Each number is 128 + 24 x the weight over its row's rms, rounded and kept within 0 to 255. Layers, rows and columns count from 0. The size above them is the row's rms in percent of the matrix's.

# layer 8 MLP gate, 1024x512, rms 0.0235, rows 547-563, columns 448-511
size [ 97  97 117  95  97 102 102  99 101  95 101 101 100 100 101  99  97]
[[128 126  83 130 128  81 147 110 133 121 143  80 125 140 135 143 112 150 109 165 105 142 126 115 142 143 137 119 128 172  93 144 114  86 114 107 137 140  93 155  95 142 120 158 110 119  94 141 148 156 107 132 169 133 124 150 144 155 156 127  84 158 153  98]
 [116 172 159  72 100  91 145 141  98 163 101 126 136 125 117 166 142 146 134 130  86 130 166 127 129  68 141 138 103 108 129 133 141 136 135 116 127  96 129 131 108 171 163  86 124 149 126 167 131  86 112 128  87 152 145 116 130 167 127 108  91  97 123 105]
 [125 177 104 150 149 169 150 110 182 108 116  75  92 121  92 102 149 137 145 120 103 147 115 165 112 156 151 114 129 135 135 127 118  69 154 127 162 118 115 127 147 126 144 140 147 126 116 151 141 111 112 134 167 136 132 133 162 141 109 160 119 125  89 108]
 [151 119 124  87 154 112 132 174 115 146 122 178 165 170 140 118 142 109 133 104 113 122 109  80 102  70 124 129 118 116 152 155 132 111 173 146 123 106 153 127 179 117 165 123 167 107 167 102 119 121 137 147 106  97 140 125 178 138 131 184 125 169  95 151]
 [ 96 106 140 140 108 179 175 121 122 138 128 109 159 130 154 115 129 139 102  44 112 161 121 200 140 129 132 119 135 159 125  85 105 129 161 108  99 132 154 108 141 107 116 143 113  90 139 119 139 142 116  99 123 129 103 134 110  93 143 126 130 111 100 122]
 [105 119 137 130 176  96  90 124 164 111 121 143 119 121 120 129 131 134 110 131 110 104 101 123 115 110 100 109 130 148 123  95 147 110 102  44 159 131 163 177 145 148 141  92 135 117  92 130 164  93 128 131  91 141  92 107 134 115 119 139 102 142 118 107]
 [172 177  77 111 138 142 112 184 108  99 133 120 127 148 114 152 181 138  87 105 114 110 123 158 121 169 120 135 122 120 137 115  73 144 176 154 129 134  72 117 153 120 148 114 151 134  98 134 164 157 138 117 120 138  97  98 172 143  98 146 112 152 113 156]
 [124 145 106 119 122 131 152 146 113 120 134 135 110 142 120 134 137 110 168 133 162 134 137 101 130 100 130 120 162 148 122 115 122 116 132  91 133 111 141  80  90 102 107 136 148 158 144 139 149 135 123 131 143 140 153  96 137 118 112 144 162 133 147 125]
 [119 156  76 137 131 109 142 117 121 132  83 133 151 107 144 126 123 166 148 132 151 114 125 113 143 121 155 131  88 144 145 101 167 112 140 118 171 153 155 119 138 133 108 125 138 130 115 138  91 110 124 150 111  92 131 131 117 152 141 175 109 139 148 115]
 [110  99  83 121 116 134 144  84 121 133 160 117 130 116 116 153 100 137  80 128  85 154 142 110 110 148 115 121 151 142 150 120 137 106 122 115 152 134 106 115 116 102 127 108 140 132 158 101 150 115 188 148  93 132 129  94 112 115 130 108 129  70 122 134]
 [115 153 109 165 126  86  72  96 167 114 102 124 158 130 146 156 147 120 178 146 118 124 136 133 144 153 157 145 116 157 124 139 113 132  75 164 144 124 166  81 115 127 184  89 122 112 142 191 104 147  97 129 125  97 141 131  91 142 163 122 133 134 107 153]
 [124 116 147 114 120 122  96 142 111 101 129 115 145  93 127 167 160 116 111 107 111 113  84 164 112 172 131 185 121 159 149 142  59 105 137 128 177 102 105 151 112 122 145 152 181 116 108 123 158 144 169 111 142 101 156 108 124 127 134 178  99 147 148 114]
 [115 152 118 153 126 148 161 161  94 167 137 162 148 121 119 167 137 154 118 139 113 126 155  96 148 107 150 127 150 113 100 108 116 119  83 141 118 103 113 151 137 119 128 150 170 110 127 155 150 135 109 141 108  80 113  93 119 130 148 131 180 155 137 105]
 [150 140  84 122 174 154 130 132 113 141 105 135 150 122 147 117 122 124  93  93 123 108 140 128 127 137 118 128 122 153 116 103 130 156  87 160 141 105 131 102 126 115 183 144 132  66 135 153 137 145 113  72 110 169 113 143 174 154 155 144 108 123 108 136]
 [155 112 119 102 134 118 119 123 161 118 117 138 135 145 125  98 114 154  92 122 111 122 112 145 117 166 150 113 125 165 155 139 170 132 133 106 148 143 132 127 113 123 110 125  97 137 136 124 176 148 164 127 141 136 129 156  87 145 142 122 130 141 139 155]
 [113 112 131 118 141 150 145 101  97 125 118 110 144 104 110 132 174 137 135 130 111  87 145 142 150  96 122 120 109 121 116 113 120 132 108 117 142 148 187 130 119 127 142 133 152 133 141 132 129 143 117 148 147 134 123 138 142 108  81  89  97 164 148 152]
 [129 138 123 108 144 139 136 189 101 160  98 122 169 138 145  99 141 117 136  87 169 113 157 149 117 156 139 148 125 112 143 157 144 130 116 113 120  99 108  82 138  98 131 147 120 123 166 138 141 141 187 146 161 117 109 104 109 120 163 135  87 171 127 131]]
# layer 8 MLP up, 1024x512, rms 0.023, rows 547-562, columns 448-511
size [ 97  99 110  96  98  97 107  95 104  94  98 102 101 102 102 101]
[[104  97 128  94 123 109 135 123 117 154 125 126 102 187 118 126 150 147 196 160 113 142  81 146 130 156  98 106 145 126 165 113 129 150 144 124 161 141  90 152 145 145 113  77 130 102 133 119 200 114 133 123 131  99 124 131 111 139 153 104 177  94 129 151]
 [126 100 130 103 139 131 137 153  84 122 153 101  93 117 152 135 110 144 102 145 129 166 145 135  97 120 127 161 103 136  95 116 103 127 121 114  97 127 133 151 107 113 121  85 125 122 131 150 128 164 131  86 136 157 155 133 136 155 146 141 136 126 194 114]
 [167 138 139  90 116 105 127  97  99 127 145  74 171 124 172 139  97 154 110 145 155 110 122  93 129  90 130 123 161 102 133  89 164 115 121 106  84 167 108 111  72 138  93 106 141 127 125  76 127 158  82 131  92 110 163 114 100 130 138 159 126 123 161 158]
 [107 167 148 105 129 151 161 103 110 142 117 108 170 116 106 125 102 156 148 125 122 133 157 104 177 119 111 147 137 141  95 122 141 134 128 157 132 134 109 145 114 132  98 160 139 121 142 134 100 152  95 169 117  98 160 132 117 108 174 122 123 120 109 105]
 [128 116 143 135 123 123 153 103 147 104  99 129 166 153 141 113 149 131 163 124 138 160 145 144  91 150 161 162  86 164 135 121 126 101 107 135 135 124 156  85 122  96 134 117 153 113  86 107  97 102  98  61 103  85 112 157 133  96 155 117  74 144 100 102]
 [119 140 144 194 153 166 104  74 125 104 126 104 139 128 147 127 137 139 171 123 118  97 100 141 190 153 124 140 120 127 107 173 119 122 135 119 151 176 153 142  95 127 168 128 182 120 116  82 135 100 163 132 152 139 111 119 115 146 125 115 115  59 169 113]
 [107 115 143 110 190 151  91 130 180 115 148 156 139 109 129 131 132 106 147 106 127 209  81 131 115 141 180  92 153 126 132 131 205 123 173 144  99 119 142 128 138 160 139  88 102 117 160  89 111 153 127 111 106 136 136 138 127 117 151 146 171 137  64 163]
 [154 137 122 143 115 141 139 114 112 113 115  90 129 126 128 134 141 137 102 137 114 111 179 109 150 119 112 174  94  80 151 134 116 134 125 137 161 137 113 175 129 171 105 161  96 111 137 126 120 119 132 116 161 106 124 137 142  80 101  86 112 143 128 130]
 [118 100 107 164 153 134 128 124 156 123 138 155 142 121 127 105 151 129 111 135 118 122 104 101 114 115 131 157  94 138 181 107 129 129 128  87 145 154 121 126 122 145 117 133 135 149 100 119  98 114 105 151 117 144  67 100 130 118 148 117 119 162 131  91]
 [149 135 139 122 119 135 140 122  75 156 106 123  96 171 113 144 113  94 123 158 140 141 137 149 144  71  88 107 136 168 184 157  61 142 154 137 104 116  80 111 145 192 109 112 134 116  95 123 136 133 113  98 137 123 137 117 136 102 145 136 157 153 156 125]
 [109 148 127 129 130 129 158 153 152 111 102 107 129  98  95 184 103 151 132 131 134 123 134 150 138 125 111 128 137 125 121 140 110 100 179 154 106  93 132 163 104 116 119 138 145 152 127  98 172 158 115  91 121 106 159 115 157 113 116 146 166 146 120 166]
 [125 115 108 137 142 139 132  78 135 113 171 135 102 120 139 124 130 145  68  95 144  91 127 124 167 137 141 115 137 132 130 131 156 140 109 102 125 112 124 129 134 146 130 136 160 143 119  85 129 147 141 123 156 135 160 162 163 109 133 108 142 105 118 125]
 [102 139 131  97 150 166 113 144 108 134 136 180 122  91 112 132 105 125 117 119 133 136 183  80 131 114  89  88 158 167 103 133 157  98 157 141  97 115 129 117 123 151 115 105  88 190 122 139 104  83 152 154 144 127 125 104 108 102 148 128 150 165 133 160]
 [100 100 150 161 135 123 143 117 103 143 184 113 126 139 113 123 100  84 132 150 101 164 128 124 133  91  92 136 102  82 127 148 165 129 117 100 170 119 112 156 113 102 134  90  96 157 150 108  98  85 129 112 129 150 119 131 169 174  67 119 111 131 130 155]
 [119  74 141 111 102 128 118 101 133 117 140 104 136 101 129 139  89 118 135 117 133 116  77 164 110 130 143 103 126 122 136 106 156  57 128 136  96 132 144  84 118 161 111  99 112 134 163 146 126 152 143  89 111 182 194 151  97 108 135 129 142  92 170 101]
 [ 82 148 137 130  71 142 152 142 153 103 112  82 142  86 125 110 149 125 107 129 144  68 155 146 135 134 133 106 138  83 143 121 108  94 111 118 113 180 139 113 104 139 126 108 151 137 104  96 107 168 127 142 162 149 109 143 152 145 162 124 135 166 162 104]]
# layer 8 MLP down (transposed), 1024x512, rms 0.0214, rows 547-562, columns 448-511
size [ 98 101  94  99 101 100 105  93 103  96  99 100 100 101 102 101]
[[138 102 163 132 137 143  85 158 134 120 132 113 132 124 157 125 115 126 117 143 116 103 137 111  94 111 145 128 139 127 111 121 144 105 104 119 132 106 145 143 113 152 165 157  95 153 118 115 119 141 158 162 145 108 128 104 185 122 130 135 123 115 145 121]
 [137 117 143 178 104 152 116 142 117  88 145 127 102  70 132 117 146 150 117 112 125 135 132 139 106 105 158 164 150 122 167 139 117 133 102 154 169 138 182 147 141  93 143 146 115 113 129 163 143 117 127 145 141 135 114 124  95 106 117 166 129  90 136 103]
 [128 125  89 142 156 131  63 105 124 111  96 116 121 163  73 178 154 162  86 142 132 193 132 150 129 151 155 130 116 140 143 133 108 125 177 147 130 127 121 138 128 131 124 129 120 126  69 130 123 125  84 120 121 150 115 129 143 146 156 170 147 122 169 115]
 [124 123 160 136 136 152 186 134 108  96 139 135 110 110 131 124 141 150 125 124 110 111 122  92 134 154 111 142 143 137 103 103 123 123 120 188 153  83 163 138 164 112 164 151 107 110 167 146 119 132 100  84 114 104 145 142 102  96 102  95 156 111 114 137]
 [143 109 154  98 147  99 115 140 104  77 153  78 130 158 129  85 137 129 153 119 118 112 141 130 123 134 136 109 144 111 129 136 150 130 128 139 142 126 118 161 156 124 150 133 153 144 155 145 174 102 123 161 146 136 142  81 109 107 120 136 141 141 142 137]
 [137 120  70 140 102 153 113 172 118  99 168  44 110 126 115 140 145 108 139 136 104  90 132 135 138 119  72 169 128 150 165 121 129 153 130 139 145 108 131 129 138 187 169 142 119 147  81 113 153 106 127 154 137 153 119 128 103 103 118 134 139 112  68 118]
 [137 148 129 101 130 133 142  97  95 123 125 157  95 162 100 143 148 129 160 166 126 142 139  99 141 118 126 123 140 116 194 152 144 144 132 136 110 107 110 139 114 166 151 106  96 113 106  91 124 127 100 118 125  98 160 137 121  83 115 116 146 128 144 162]
 [153 103 142 163 171 136 126 165 114 129 113 127 147  73 169 122 123  74 123 142 157 134  91 108 161 107 109 136 159 105 143 108 109 125 119 103 112  94 135 144  91 104 110 131 126 135 147 112 136 120 146 128 101 158 187 119 113  98  85  79 167 132 142 137]
 [140 121  95  91 145 121 145 110 136 108 136 110 184 152 129 103 125 146 129 116 135  98 132 109 107 113 120 130 133 143 138 132 120 148 101 158 108 174 131 147 166 130 137 159 114 137 124 126 107 160 133 170 138  97 115  91 116 137 118  89 119 136 118 125]
 [108 170 131 161 132 105  79  82 133 105 109 134 152 172 142 122 120 180 157 145 123 122 131 130 148 122 125 108 111  82 141 168 120 129 114 130 107 126 161 115 133 101 121 137 123 151 138 144 113 103 132 135 163  88 114 104  95 152 124 145 122 124 167 132]
 [119 130 165 112 137 145 174 121 138 159 142 164 137 128 167 101 135 121 160 119 124 160 112  67 111 113 109 142 127 127 114 188  71 164  71 140 145 116 103 137  99 167 168 118  83 174 123 121 123 116 139 129 176 141 128 118 103 117 107  94 128 109 118 145]
 [133 103 104 117 126 149 145 102  97 142 143  99 126  79 126  90 105  75 120 173 137 124 149 120 106 177 134 112 118 103 123  98 109  97 133 175 105 161 139 161 137 147 120 113 150 142 157 100  89 143  87 102 105 132 142 146 163 113 129  96  90 104 165 165]
 [152 110 153  89 104 134 140 169 149 124 179 106 124 139 123 147 172 131 102 129 104 155 153 151 139 126 108 128 129  72 119 148 112 119 154 123 152 140 121 157 130 139 120 101 130 148 130 120 100 146 137 114 119  77 112 134 182 146 153  94 162 123 114 139]
 [ 89 118 155 109  96 132 106 147 138 160 111 135  49 152 125 157  71 125 139 110 129 126 140 123 118 124 115 149 109 128 105 149  88 122 123 163 163 107 140  94 101 123 112 160 154 133 108 181 114 147 117  95 144 171 131  88 136 168 102 113  99 151 153 119]
 [107  81 136 134 146  92 150 130 146 109 100 135 131  50 102 157 142 138 167 168 128 106 149  98 135  91 124 115 115 130 106  94  90  99  69 101  86 121 138 113  88 117 105 178 139 102  83 142  97 129 100 111 135 111 136 131 140  75  80 124 124 103 123 144]
 [163 126  95 133  90 104 154 106 159 136 120 164 112 161  70 112 116 147 133 118  76 140 113 134 136 165 157 127 127 113  95 138 141  88 156 131 149 172  80 120 132 121  95 145 154 124 150 146 160 122 118 153 153 115  92 144 131 109 136 126 138 144 174  83]]